config = dict(
    n_layer=25,
    n_head=4,
    head_dim=32,
    d_mlp=512,
    norm_eps=1e-05,
    attn_scale=0.177,
    bias='qkv',
    tie_embeddings=True,
    grad_clip=1.0,
    schedule='wsd',
    decay_fraction=0.672,
    decay_shape='linear',
    final_lr_fraction=0.0,
    seq_len=128,
    steps=8332,
)
Each number is 200 + 40 x the weight over the matrix's rms, rounded and kept within 0 to 999. Layers, rows and columns count from 0.

# layer 15 attention key, 128x64, rms 0.186, rows 10-32, columns 0-63
133,153,258,192,126,209,232,172,175,214,189,199,220,198,218,189,180,173,253,279,198,172,179,159,234,161,185,205,243,219,201,233,117,176,197,158,277,228,238,170,197,165,250,237,186,230,239,211,214,186,232,185,211,198,254,165,243,172,170,221,183,228,173,157
246,190,195,228,204,112,171,145,191,202,275,131,90,212,172,193,312,246,88,262,250,210,168,206,174,164,271,226,147,265,238,251,222,259,190,215,122,179,231,102,203,176,215,223,223,275,204,264,247,113,165,265,215,229,250,203,245,162,237,270,254,141,162,208
193,128,246,193,235,191,136,206,273,273,266,184,210,218,219,213,158,173,181,214,193,152,152,182,197,223,143,273,231,213,170,254,215,109,162,249,231,187,243,90,181,230,145,188,241,136,260,195,188,137,121,218,238,146,202,221,180,209,265,188,246,255,231,122
173,296,218,159,202,202,249,91,294,216,154,255,136,155,200,110,279,293,223,162,153,224,148,135,162,267,165,164,252,214,107,204,198,268,286,183,181,202,249,132,163,194,106,227,156,185,171,224,280,226,138,202,209,246,164,251,214,205,222,148,188,155,235,207
206,165,231,179,240,165,162,222,234,193,139,275,141,251,252,333,236,181,200,242,240,217,241,221,323,235,150,233,168,189,203,190,192,155,173,175,183,240,168,226,229,123,196,254,234,224,175,179,133,213,102,212,156,193,182,199,193,217,226,221,139,143,115,238
278,140,161,252,268,210,209,154,219,166,161,174,154,188,151,254,266,278,156,186,173,167,210,129,264,170,210,176,276,278,294,235,193,202,175,269,203,188,142,169,231,131,150,301,203,258,242,219,310,215,124,232,75,187,194,207,148,288,116,169,233,167,215,140
162,158,195,199,172,147,223,229,179,164,244,226,215,243,138,144,194,225,271,240,316,217,233,221,145,148,130,266,152,203,137,234,173,163,227,115,214,157,244,236,259,302,220,234,233,125,172,197,211,169,234,271,180,117,227,150,163,158,147,130,297,254,165,141
223,262,173,205,172,229,169,286,254,214,233,206,130,122,215,161,100,241,295,177,172,215,220,153,184,180,258,207,213,240,296,218,223,141,199,293,201,179,151,213,239,196,163,200,245,123,131,249,216,175,154,179,244,200,187,255,163,238,147,132,142,221,187,211
178,179,199,171,109,165,276,226,175,235,166,265,177,227,219,176,215,128,250,236,202,257,229,181,200,229,232,216,190,234,178,207,256,152,137,293,223,201,213,155,203,218,213,217,207,176,179,230,207,191,173,173,257,230,179,209,215,184,170,166,276,198,172,179
179,210,160,176,258,285,149,138,196,176,144,171,182,184,196,243,233,155,186,212,178,184,201,160,155,231,263,243,164,218,187,228,157,252,179,196,179,162,136,259,251,238,206,162,217,231,190,240,177,252,220,199,175,172,280,148,271,182,170,264,164,297,210,229
251,164,199,178,247,193,185,185,230,248,181,227,181,127,121,213,263,81,139,126,158,210,299,222,137,221,231,162,272,232,213,178,213,236,156,234,192,178,185,164,247,203,276,265,148,251,218,151,184,184,271,179,266,140,224,183,227,201,288,184,214,199,105,242
204,241,169,175,269,160,219,135,236,244,218,167,131,226,212,203,156,178,221,186,162,323,216,215,167,227,176,219,163,205,245,247,211,195,165,159,201,215,234,236,248,206,142,246,217,248,159,195,199,129,154,258,154,181,240,214,155,171,251,154,187,136,226,242
272,61,156,273,178,278,330,150,169,215,154,256,71,166,147,259,202,171,229,164,235,119,281,217,236,265,180,227,174,238,140,224,152,262,118,130,168,175,211,153,116,153,157,217,262,118,193,206,265,137,217,179,199,134,302,112,288,121,251,180,258,129,236,136
163,228,249,148,260,168,158,240,194,312,272,210,158,193,148,214,197,145,200,175,230,172,142,179,169,198,134,260,218,233,273,191,147,249,176,170,174,230,162,187,243,244,181,182,247,167,194,215,191,228,213,257,174,185,196,208,230,190,203,222,123,235,141,203
256,202,225,143,246,217,224,224,169,174,282,139,258,158,127,121,154,239,271,220,203,218,108,222,262,278,162,215,90,149,183,150,233,266,165,204,148,181,184,211,113,132,153,161,293,251,156,210,204,194,123,150,266,230,209,307,197,269,221,236,170,214,145,174
176,211,219,178,150,177,221,169,167,198,199,169,133,102,154,127,210,233,222,140,203,232,170,246,213,128,212,315,188,259,249,265,230,227,330,203,156,278,158,225,222,133,250,190,142,225,230,249,255,176,222,147,190,292,247,200,168,122,187,241,214,139,165,201
228,224,197,161,231,249,160,265,263,251,229,183,202,120,208,149,209,184,297,179,87,134,200,258,156,224,168,200,202,195,284,152,173,251,253,229,282,223,198,140,237,232,129,276,181,273,161,101,147,197,182,144,113,202,154,184,201,173,187,198,197,194,161,270
231,269,281,251,214,209,166,135,263,198,263,158,148,155,196,164,182,87,180,236,184,106,236,177,120,255,223,277,181,207,197,218,147,213,238,124,134,232,126,190,260,168,218,123,190,148,192,262,231,221,181,190,208,257,255,154,246,140,269,204,219,259,300,229
231,243,227,206,84,166,279,240,241,220,292,192,193,181,156,194,241,233,187,236,204,149,221,278,283,226,117,202,168,227,253,225,207,192,199,230,207,222,271,154,181,135,183,179,219,214,165,174,252,128,151,141,174,217,200,154,125,197,265,205,105,192,155,187
264,261,219,304,170,189,292,174,230,164,136,167,268,242,250,161,235,109,210,236,172,158,181,264,209,108,158,176,224,163,223,130,264,205,191,123,171,173,172,118,212,205,258,186,169,186,184,131,179,258,250,188,241,238,144,166,278,200,187,250,150,240,232,268
150,226,232,141,273,202,291,117,179,222,149,208,232,221,179,223,301,222,193,225,216,263,268,195,182,215,188,243,229,164,144,117,150,189,182,159,157,206,162,139,229,261,182,270,223,218,176,216,208,204,143,220,214,227,196,172,181,204,224,184,194,172,245,134
211,225,122,225,248,151,221,218,218,218,247,164,248,304,221,149,206,245,196,170,226,212,108,208,252,150,178,243,223,282,143,238,184,242,251,298,199,90,166,159,191,225,253,209,187,173,148,210,107,188,314,212,191,157,196,182,259,250,288,53,204,207,92,203
231,167,162,217,231,178,218,226,149,238,212,205,246,194,259,213,210,195,154,237,254,178,148,169,267,199,267,146,141,211,238,192,191,225,213,256,178,264,210,173,129,227,199,282,172,202,227,166,172,222,190,238,222,199,187,155,225,257,228,215,224,192,188,176
# layer 15 attention query, 128x64, rms 0.18, rows 11-32, columns 0-63
223,269,243,183,237,173,174,289,154,224,194,222,220,169,214,162,133,242,265,146,176,243,212,164,173,227,226,128,225,192,186,186,276,215,268,200,137,148,163,216,226,295,178,210,166,159,221,188,161,329,124,144,190,179,164,293,211,234,253,183,174,209,247,282
135,175,279,128,209,209,162,186,203,200,141,222,202,231,178,225,177,162,317,206,300,220,191,173,233,187,174,273,243,255,161,189,104,145,224,242,273,236,204,239,141,189,207,216,208,165,196,149,199,156,185,286,218,197,222,269,194,166,191,218,259,158,157,169
213,225,117,168,143,189,312,116,182,173,188,215,139,235,248,98,224,199,243,232,180,220,175,165,234,257,174,222,253,254,243,190,190,208,195,120,154,172,218,199,209,216,131,194,242,227,194,176,278,183,214,249,210,203,216,136,247,191,288,211,215,81,298,235
136,127,256,195,209,196,291,190,145,139,181,225,216,247,223,261,287,164,134,239,270,248,130,175,217,164,204,198,190,190,154,195,248,220,188,249,207,226,173,183,196,205,153,225,193,233,246,151,198,192,186,179,223,183,194,325,169,188,173,228,218,180,215,142
189,155,308,200,290,194,216,142,199,225,194,215,119,224,103,188,263,189,215,148,196,237,226,140,145,234,210,193,250,163,286,265,184,182,212,232,242,257,177,240,284,169,161,253,168,301,251,211,270,210,172,241,140,122,151,146,139,271,147,113,225,136,219,183
146,194,151,303,223,107,183,262,236,241,212,185,216,225,191,193,159,174,167,151,239,199,277,230,150,249,219,241,183,253,144,289,205,197,162,229,305,166,251,197,179,173,180,277,195,147,220,166,137,134,150,124,223,208,258,177,241,218,255,154,204,144,159,261
226,156,163,183,182,231,277,170,303,249,165,211,166,229,232,222,209,213,257,152,197,227,244,225,283,150,208,196,238,169,240,236,207,179,144,197,270,280,128,202,176,186,111,197,236,111,230,242,178,214,246,172,179,233,187,156,137,184,181,144,117,189,217,192
260,290,225,213,128,205,197,288,222,222,160,225,158,248,185,201,216,196,250,197,183,179,169,167,217,206,237,212,209,195,199,197,248,167,173,224,197,259,215,190,167,178,162,256,285,130,158,258,196,121,148,242,182,202,186,268,161,145,163,182,166,181,213,235
245,262,157,198,232,295,201,205,200,239,204,158,240,213,233,204,160,202,194,170,165,129,200,194,160,217,247,186,211,183,146,198,121,185,179,233,280,144,118,158,268,150,261,185,151,205,247,152,286,240,244,193,178,189,152,219,222,237,173,288,143,230,212,163
293,238,141,203,194,261,129,199,157,184,166,226,238,49,135,251,271,186,143,189,169,168,182,114,244,197,207,200,301,203,212,150,184,206,203,217,247,148,187,207,230,205,247,268,255,165,260,230,217,263,199,239,172,126,237,219,145,266,186,178,240,167,191,235
215,112,171,209,153,209,243,188,191,206,157,265,172,199,224,83,157,252,141,216,206,218,170,212,219,169,167,249,122,202,180,270,220,197,216,226,213,210,227,192,257,184,126,176,211,155,242,214,245,193,174,212,174,112,178,203,132,195,204,221,255,186,188,207
193,234,233,263,241,138,265,274,59,212,248,251,137,236,66,130,182,204,225,276,217,125,119,162,275,240,295,216,268,277,151,253,131,166,164,232,267,115,154,261,167,172,236,208,285,159,261,300,221,199,250,201,205,161,184,185,222,167,317,158,229,233,180,114
173,173,212,166,281,230,170,137,216,215,210,209,188,234,196,274,213,165,181,210,259,166,186,201,154,195,145,179,223,255,152,233,148,188,204,180,242,263,197,205,200,138,204,194,167,188,282,150,206,189,169,203,184,181,292,161,229,152,153,256,231,213,206,202
239,167,236,124,138,231,224,206,238,193,224,136,245,211,254,179,182,212,240,261,206,191,80,266,177,270,108,284,72,170,122,194,200,274,243,207,221,346,144,177,131,214,201,167,252,198,159,218,198,273,191,175,155,210,235,140,193,196,209,130,158,213,222,171
243,181,154,233,169,143,98,194,239,168,172,153,144,205,166,228,116,224,206,173,260,179,151,226,222,167,236,193,89,333,331,236,228,157,293,132,142,262,178,230,224,143,225,187,218,213,246,256,164,251,204,155,169,189,185,176,233,212,163,284,134,169,237,256
199,238,194,214,269,192,298,131,259,130,223,235,262,202,81,180,270,207,163,221,224,192,244,222,165,143,153,183,191,171,149,118,232,185,197,64,308,207,172,248,238,188,184,185,243,205,200,137,174,198,238,201,258,181,244,119,193,160,240,232,225,156,183,267
283,255,232,280,193,219,187,163,239,268,216,173,190,238,245,151,95,100,239,211,216,117,153,167,252,200,284,261,241,230,242,165,44,286,237,197,218,130,224,226,249,172,181,197,143,156,209,192,230,299,245,145,157,250,263,162,214,195,156,249,187,180,153,184
256,185,293,181,88,203,196,188,176,228,188,190,206,257,199,189,186,193,142,290,254,244,157,176,202,136,164,245,242,232,340,232,184,266,223,179,198,238,154,196,98,165,135,138,283,245,250,170,150,170,160,160,176,184,204,161,210,155,198,155,247,177,154,231
188,254,282,244,201,162,223,208,234,132,145,232,213,165,177,232,246,174,198,228,174,150,240,186,274,186,252,60,141,187,205,135,189,272,219,157,135,149,270,110,208,236,219,134,214,212,131,191,202,282,189,258,261,245,243,158,264,175,214,179,205,214,204,293
193,191,162,200,138,235,228,204,208,178,100,246,166,210,187,201,198,217,141,275,215,160,190,163,187,260,205,232,207,153,144,242,207,136,196,188,194,192,232,224,268,200,182,241,187,216,145,180,252,199,101,175,144,193,252,232,239,198,235,179,222,159,284,166
168,60,179,160,261,187,131,162,233,242,228,109,200,199,220,194,272,288,253,201,177,220,266,187,184,166,264,211,207,196,194,178,223,150,269,255,130,195,193,125,154,201,251,208,305,242,221,195,163,168,296,248,185,151,303,191,237,268,218,147,158,100,228,186
209,191,257,222,180,216,241,165,259,180,165,244,162,155,175,229,164,210,171,212,137,194,203,231,245,184,261,277,146,149,202,218,206,198,221,205,175,152,178,227,173,210,181,236,131,214,201,160,206,135,254,189,167,153,236,248,251,198,163,196,227,268,163,259
# layer 15 attention value, 128x64, rms 0.202, rows 0-31, columns 0-63
225,206,167,198,154,225,221,244,187,184,194,203,259,202,229,157,120,100,208,188,232,222,275,159,190,167,109,210,163,234,160,140,185,205,167,188,180,197,280,187,238,156,201,271,203,187,222,223,241,223,241,240,148,203,253,191,190,222,158,180,205,181,186,236
216,121,177,186,180,208,185,174,151,181,160,172,202,168,192,225,271,197,200,238,178,209,99,238,195,197,236,203,244,197,205,202,181,213,199,262,192,185,201,182,218,194,186,207,264,251,236,193,236,234,216,220,207,155,203,158,138,246,176,181,202,218,258,141
157,160,290,217,209,239,207,213,204,245,314,161,193,231,88,203,137,273,234,214,198,145,230,311,172,220,222,168,123,196,244,251,170,165,243,205,262,216,169,203,141,175,198,175,109,208,147,208,135,205,241,246,223,198,159,186,105,190,214,198,115,295,147,185
150,236,183,188,227,184,239,205,117,168,169,212,142,212,246,150,219,177,215,217,205,166,141,106,176,157,251,205,188,191,178,207,180,222,199,190,231,213,196,187,186,207,206,196,273,242,232,176,239,247,224,189,269,199,176,217,217,175,248,233,173,193,215,161
234,178,202,192,196,218,203,212,213,202,218,209,175,147,268,234,149,208,171,215,235,179,158,167,115,177,193,207,179,181,174,212,217,217,215,169,206,220,212,209,199,212,157,177,206,224,269,174,160,208,232,193,144,201,241,190,248,228,205,211,221,216,252,198
193,194,202,160,184,276,239,266,266,191,236,178,207,206,205,187,110,185,154,241,187,213,191,189,232,165,180,214,205,249,231,176,136,174,179,227,233,148,201,245,144,213,154,149,263,168,234,169,120,192,213,206,165,246,170,246,203,236,139,105,287,146,238,210
161,193,225,200,239,240,235,226,143,138,225,189,216,145,197,216,200,220,190,281,195,214,163,191,133,242,237,186,195,254,267,166,155,215,173,222,181,160,160,247,206,160,204,143,184,193,179,226,137,129,198,199,235,215,176,224,217,180,228,139,166,237,212,205
191,245,169,205,166,187,208,218,144,246,145,222,246,252,172,182,186,251,215,173,204,184,217,171,292,137,160,232,220,253,178,225,201,193,233,226,202,185,264,145,246,221,226,226,312,114,190,258,206,188,226,162,256,188,142,207,200,162,242,191,199,225,229,227
205,145,255,255,183,238,208,246,157,156,255,218,226,262,206,257,232,198,285,222,227,139,244,219,179,139,169,187,233,176,228,149,212,223,270,259,220,195,211,120,185,167,140,139,214,196,198,215,195,198,221,267,207,230,159,190,167,176,171,191,270,198,189,149
204,183,206,224,190,177,196,184,209,153,296,292,160,158,224,243,237,205,235,177,222,258,244,223,196,179,212,167,221,223,162,143,215,285,190,211,189,136,235,192,198,174,235,117,167,185,270,193,152,255,221,230,144,166,215,225,221,229,219,196,209,182,184,163
149,197,187,217,221,236,302,217,274,155,231,222,178,179,243,189,147,172,239,162,191,182,258,223,140,202,234,235,228,288,197,215,134,218,166,244,215,177,178,238,124,164,214,115,188,234,152,146,172,203,183,254,170,281,152,208,230,247,186,231,145,175,180,161
244,245,241,200,213,207,229,166,148,158,204,178,219,161,244,148,195,170,310,192,220,162,287,214,176,176,116,178,250,173,179,244,141,223,168,208,262,254,157,128,170,259,208,204,238,133,117,170,205,281,255,299,213,200,98,100,186,177,181,162,272,188,161,257
215,166,194,253,204,229,212,161,222,171,168,228,200,236,179,211,174,209,269,214,221,151,189,239,166,194,181,182,185,209,202,143,87,125,226,277,187,191,174,221,236,197,179,173,173,247,242,203,209,180,187,255,175,204,145,188,194,218,226,224,172,236,229,176
281,201,119,203,176,218,211,163,127,126,227,264,150,180,329,200,235,192,253,207,160,210,204,127,202,201,157,212,252,190,173,144,156,274,178,240,219,129,229,225,210,201,143,163,286,156,240,226,203,222,216,242,198,223,221,217,262,166,163,199,309,149,174,154
228,193,250,230,158,169,232,210,136,229,168,139,198,145,151,190,164,257,215,184,239,165,225,188,210,270,227,144,197,157,219,193,139,212,183,207,169,201,173,169,139,247,240,200,189,193,174,223,241,161,270,247,192,205,140,193,259,214,202,209,140,154,130,256
186,234,198,186,211,166,223,240,204,199,207,206,179,180,238,189,139,225,193,182,179,175,204,146,162,168,238,217,194,261,133,180,219,239,168,211,183,143,238,213,215,188,205,161,207,241,237,238,254,192,178,174,209,195,250,196,195,196,160,235,225,179,206,209
142,200,247,218,201,198,188,198,249,213,193,182,160,163,242,206,227,128,217,206,195,177,196,227,136,223,225,194,219,226,152,184,137,178,201,204,213,201,163,211,190,242,153,136,177,260,212,204,257,223,215,229,233,212,166,194,205,229,157,224,180,169,189,205
255,237,188,238,199,170,179,172,236,207,203,208,231,180,193,205,184,170,202,165,176,220,183,183,241,213,165,204,260,170,206,218,181,155,198,156,210,156,266,175,177,172,239,196,211,158,199,208,221,172,150,159,149,183,187,232,257,254,221,214,227,110,208,192
220,231,208,171,184,134,175,198,183,199,186,181,170,164,170,204,237,180,242,232,170,226,149,196,232,199,202,170,217,149,192,146,192,177,147,194,222,211,248,211,265,259,250,216,201,231,233,156,246,171,168,226,180,168,208,224,158,220,209,200,266,181,209,217
152,295,223,176,194,198,227,260,200,222,171,159,170,233,152,189,263,204,185,238,208,167,203,224,142,137,209,155,141,251,243,181,236,166,188,264,206,237,164,190,240,198,240,175,182,193,193,197,154,131,168,170,243,186,194,234,161,152,223,213,209,202,222,193
249,206,150,209,191,202,193,221,270,255,146,204,150,153,191,212,102,195,147,147,221,183,283,184,184,165,191,226,188,257,148,222,212,175,127,176,138,221,235,294,258,227,196,202,151,202,175,248,198,192,156,126,208,185,248,195,273,204,160,230,155,213,174,239
241,223,225,165,261,181,171,134,208,202,255,227,193,155,186,257,205,231,188,184,169,260,113,256,169,222,154,200,277,146,235,192,233,170,144,150,199,204,209,228,249,161,214,225,159,181,229,193,76,174,146,177,150,183,273,167,233,224,207,144,240,260,188,214
237,163,173,248,224,216,184,168,191,148,253,242,211,223,252,239,235,210,240,221,220,223,175,157,217,174,188,221,247,99,217,158,232,246,236,186,222,249,225,220,174,225,192,198,184,160,242,138,189,199,163,195,186,222,133,214,180,299,244,185,230,193,228,163
263,233,240,143,151,242,163,137,264,257,200,172,245,203,271,182,251,307,211,206,165,147,178,174,213,156,135,181,235,157,218,228,201,190,276,160,226,234,185,165,156,123,169,265,191,65,237,219,178,153,194,204,119,133,241,202,195,149,143,280,234,199,184,198
158,178,201,218,157,188,260,172,220,221,165,205,143,192,208,238,182,211,218,215,164,246,208,232,203,165,188,228,172,181,192,190,235,209,203,182,224,189,278,208,222,309,119,123,229,207,209,189,165,206,234,220,125,172,183,198,190,205,195,180,216,165,218,188
264,186,255,237,215,176,227,234,217,218,197,229,221,184,168,237,167,221,182,190,211,158,197,209,267,219,199,149,165,150,208,312,212,235,213,160,101,189,250,142,182,229,176,204,148,218,143,170,245,174,229,166,127,129,204,190,284,158,202,220,261,223,107,255
131,140,164,117,214,212,205,225,238,211,145,208,208,143,171,191,158,237,181,227,199,235,122,217,239,227,271,267,191,243,257,234,167,177,201,165,226,227,208,241,162,203,220,199,228,291,109,151,218,220,195,184,186,153,177,206,192,220,223,192,146,162,251,231
190,132,174,195,170,198,201,181,168,157,241,248,205,238,210,220,252,216,283,212,195,200,220,205,188,243,224,222,231,241,195,148,127,186,236,281,217,177,213,209,193,239,228,153,186,236,222,170,179,195,230,263,186,208,135,211,194,219,237,215,178,240,220,121
194,236,160,259,125,190,179,174,177,164,190,268,192,238,217,230,244,198,230,140,221,223,213,128,149,174,176,245,175,220,74,195,210,197,230,243,138,165,233,207,276,226,247,196,195,176,232,210,179,258,195,159,188,197,237,223,212,219,221,261,174,251,228,211
214,128,195,187,234,240,236,206,184,182,205,192,234,184,180,123,140,184,200,191,195,191,146,153,201,212,208,141,202,207,154,175,86,179,201,277,184,195,158,227,240,199,184,284,182,219,192,186,198,215,180,210,298,240,143,130,183,240,173,181,174,229,191,219
187,155,182,206,244,193,179,202,207,207,215,234,189,179,291,229,237,195,268,206,161,184,201,238,252,152,223,250,334,185,257,163,250,250,271,132,182,184,244,133,169,125,160,162,245,154,236,250,237,182,141,213,185,153,212,160,209,190,177,222,208,174,235,111
251,174,221,272,218,162,157,192,183,160,231,174,193,235,143,197,169,161,214,170,228,153,220,262,178,213,213,198,230,178,178,271,180,186,177,201,222,181,155,193,202,214,246,179,187,244,161,183,216,267,206,195,235,199,165,135,196,207,243,178,246,270,158,216
# layer 15 attention output (transposed), 128x64, rms 0.0741, rows 0-31, columns 0-63
171,218,206,207,172,159,272,148,209,214,214,235,143,160,243,180,310,197,254,201,172,220,117,183,277,170,199,222,224,187,210,177,173,242,252,217,189,136,159,182,219,233,234,182,172,160,215,195,222,193,202,185,215,122,256,203,212,169,267,198,233,203,144,221
217,212,138,263,164,193,195,265,195,210,178,201,163,212,219,189,200,186,196,190,207,241,235,147,144,191,173,198,191,197,254,141,236,145,193,157,227,245,258,205,176,253,232,189,208,153,205,243,215,180,209,170,223,234,163,205,201,188,210,250,191,216,177,226
181,248,206,175,209,175,256,248,161,137,146,268,236,252,246,149,166,86,178,201,199,192,280,228,205,285,323,162,210,190,187,184,202,183,125,194,248,143,198,291,261,187,111,304,202,228,144,181,218,205,155,246,175,221,185,133,177,169,171,202,159,188,234,193
223,245,184,225,192,176,193,186,257,175,225,108,228,183,246,274,149,210,192,202,172,226,227,210,231,148,233,191,205,156,173,185,226,201,161,212,181,221,236,224,172,212,208,181,168,159,223,255,196,142,197,192,193,227,235,224,205,197,177,227,182,195,138,176
157,182,170,211,176,206,237,179,234,236,191,169,170,168,205,183,201,254,204,232,235,253,222,239,219,121,202,202,228,232,224,165,183,198,193,268,178,248,179,216,144,207,188,186,222,186,175,284,217,145,253,157,177,193,215,195,231,195,186,156,192,160,178,206
180,139,252,261,262,208,245,137,206,223,168,241,147,202,132,235,240,142,143,247,213,190,262,147,172,150,160,183,238,232,187,201,232,168,245,277,173,227,149,193,206,227,212,168,92,212,216,216,206,252,187,166,196,178,222,108,213,138,210,184,241,193,213,294
201,220,169,298,198,163,124,189,194,183,148,202,176,249,145,188,169,179,247,206,167,245,269,226,211,180,230,187,203,250,171,245,272,139,234,249,183,229,205,183,197,226,125,303,181,205,214,224,182,254,181,216,188,134,173,153,177,189,200,227,193,149,198,238
269,197,224,203,211,237,217,166,204,203,226,209,233,166,229,214,243,178,137,253,203,218,159,156,175,209,233,182,201,155,204,256,196,202,208,161,203,163,222,186,191,248,269,201,114,168,198,124,178,261,277,225,226,161,191,251,119,211,146,235,143,161,110,241
168,155,218,180,209,188,212,175,196,202,204,219,211,116,199,138,196,179,160,226,179,219,187,160,199,202,228,218,231,206,218,171,259,91,127,213,188,189,211,257,220,218,204,281,272,210,248,254,178,237,149,176,161,183,189,154,215,181,194,255,275,181,216,239
213,194,182,169,184,240,182,213,223,187,208,166,171,185,183,155,153,134,203,202,226,180,135,222,224,238,159,199,181,222,184,185,222,224,279,218,187,261,176,158,183,227,156,272,217,181,217,248,167,147,154,164,243,185,248,171,163,237,185,158,276,174,293,236
179,226,217,237,266,173,137,134,219,122,206,181,207,207,178,158,176,116,216,188,171,107,257,221,184,185,229,139,246,237,168,195,271,190,221,233,216,181,201,215,238,205,150,198,177,151,227,180,158,224,202,207,160,216,266,203,196,230,221,170,298,195,298,208
111,108,270,228,182,201,244,82,132,194,233,148,228,204,188,186,280,121,253,147,186,190,101,232,245,167,243,161,116,159,184,245,164,183,159,166,234,212,328,254,267,183,185,219,211,172,297,178,253,234,149,181,138,235,245,207,210,205,195,251,228,161,203,223
172,220,240,198,233,144,215,209,150,211,195,240,209,187,212,115,159,181,154,190,177,210,265,190,196,127,213,239,204,230,161,233,175,173,204,148,228,213,214,202,213,259,170,242,238,175,191,227,176,243,230,126,181,239,260,192,180,183,177,176,191,200,203,184
254,176,237,232,220,193,207,146,212,212,208,129,193,135,183,220,240,168,205,202,201,262,150,203,233,153,144,232,195,160,147,167,208,136,204,253,175,276,251,141,185,248,238,161,209,200,260,159,245,202,191,92,166,188,270,178,167,215,248,178,304,151,222,239
147,204,172,156,212,190,145,208,241,196,230,252,255,255,236,171,169,172,226,156,156,190,201,230,210,169,209,248,104,196,176,202,226,195,217,210,200,222,234,257,263,204,220,184,184,193,138,210,244,269,180,201,174,173,234,228,115,161,193,256,177,99,247,149
238,221,147,193,267,179,183,175,279,175,203,207,188,200,239,274,222,170,219,253,179,247,163,182,231,190,191,221,255,199,176,195,192,203,210,206,190,208,208,220,147,191,212,193,198,184,177,226,148,148,233,181,204,184,164,226,180,217,203,200,171,202,223,159
145,212,179,226,257,212,183,165,215,167,231,201,231,220,216,231,162,209,224,181,147,237,212,236,180,116,193,173,197,180,211,202,197,224,216,215,224,190,237,212,215,199,151,250,230,195,162,255,171,163,150,161,136,270,188,197,215,198,216,197,237,233,258,173
184,201,192,135,229,190,196,194,213,214,194,174,133,201,185,241,193,222,169,231,203,206,187,224,178,210,162,189,138,204,244,269,177,206,259,180,158,220,184,187,199,212,253,143,204,188,190,153,138,241,250,174,237,146,267,240,218,157,197,187,263,246,222,254
235,213,187,153,242,243,245,218,171,243,181,204,166,220,202,251,171,198,142,159,173,229,144,213,235,194,147,208,164,206,192,233,183,154,249,186,179,258,232,224,190,184,237,170,229,175,202,230,220,175,171,171,240,217,192,197,220,196,244,206,136,251,172,167
272,176,194,235,266,236,184,199,189,188,176,206,231,235,186,189,133,202,152,196,191,165,201,196,215,148,238,229,216,263,212,275,198,150,172,205,167,140,169,250,227,160,198,270,206,222,197,168,161,190,193,220,228,229,118,187,241,234,196,258,160,175,148,199
203,200,160,188,221,219,194,136,256,240,216,228,268,215,181,176,250,217,242,204,184,207,217,172,244,178,177,245,206,212,187,238,140,246,241,237,252,143,148,182,147,163,221,148,171,211,141,106,139,198,262,182,213,215,238,216,167,261,236,123,136,182,243,182
199,188,191,213,172,263,249,252,119,263,158,159,124,209,108,202,211,227,210,199,269,198,185,279,202,228,221,159,157,202,212,235,168,140,232,184,168,205,192,187,77,215,144,221,270,198,190,141,213,233,216,195,275,187,175,188,179,210,244,135,163,220,228,261
184,195,248,176,155,192,215,189,135,225,182,169,231,143,156,170,181,258,187,175,306,160,208,199,210,206,170,150,227,262,214,165,193,161,220,203,159,259,198,210,198,202,235,160,248,157,269,256,163,229,153,159,216,189,294,147,254,164,164,203,215,217,201,166
243,171,206,120,246,155,287,175,172,238,216,193,201,151,211,190,241,175,241,203,299,186,189,229,142,130,230,220,138,193,237,238,57,190,151,199,203,239,197,210,236,250,252,170,209,293,187,170,222,173,241,234,150,191,159,191,241,181,227,176,286,205,139,170
229,148,241,185,219,253,218,201,173,155,258,191,201,202,222,154,173,206,107,173,206,225,199,194,195,209,204,181,245,218,223,196,178,171,178,261,177,262,200,208,150,205,234,208,141,154,221,203,261,226,186,176,209,258,225,184,176,227,227,138,193,199,229,209
104,127,198,71,208,203,155,124,296,217,189,165,191,228,130,162,210,189,221,191,137,198,175,202,228,263,183,285,177,213,187,198,184,212,160,179,222,254,225,225,176,250,244,216,207,240,177,195,266,211,220,303,227,183,195,239,216,175,255,183,156,151,246,203
196,221,224,218,166,146,98,239,229,220,194,208,174,257,170,193,188,154,166,184,197,187,272,184,134,219,244,160,179,193,188,213,205,240,249,238,240,247,205,198,171,160,247,136,102,166,192,253,234,167,263,247,168,215,187,199,232,208,240,207,172,251,207,200
240,263,205,216,211,214,153,223,164,171,193,217,193,127,214,125,147,145,155,171,209,183,210,197,228,178,166,149,185,185,195,197,256,162,207,190,253,248,219,154,254,242,128,255,223,164,223,249,216,208,224,187,194,209,241,189,173,173,193,203,238,209,241,197
255,214,172,172,186,276,182,229,211,173,223,159,168,105,235,151,176,227,259,210,217,199,216,173,254,172,130,183,278,177,215,193,174,238,261,155,226,174,184,145,209,212,194,251,251,188,212,202,189,182,258,184,177,153,218,248,165,217,142,149,228,184,156,175
141,241,234,247,193,191,215,164,161,245,119,211,228,215,197,231,279,163,209,201,197,184,280,124,224,169,232,232,216,217,131,180,197,197,216,118,259,171,261,195,204,245,187,221,145,165,205,183,203,235,169,184,145,189,202,245,169,155,196,233,156,195,216,124
249,203,172,169,230,132,212,180,214,182,262,182,224,155,159,201,196,240,168,257,229,229,170,187,154,244,203,158,128,206,236,195,231,189,122,238,166,244,236,183,136,247,238,190,210,185,235,239,82,167,212,189,211,164,196,192,186,236,216,181,251,262,238,251
121,191,194,207,178,204,236,182,212,190,157,186,189,248,217,195,214,197,252,242,142,207,191,222,229,267,173,195,180,133,227,216,254,182,157,140,244,198,262,212,201,188,138,221,270,157,184,210,196,206,195,189,235,246,215,210,195,190,124,202,158,209,213,234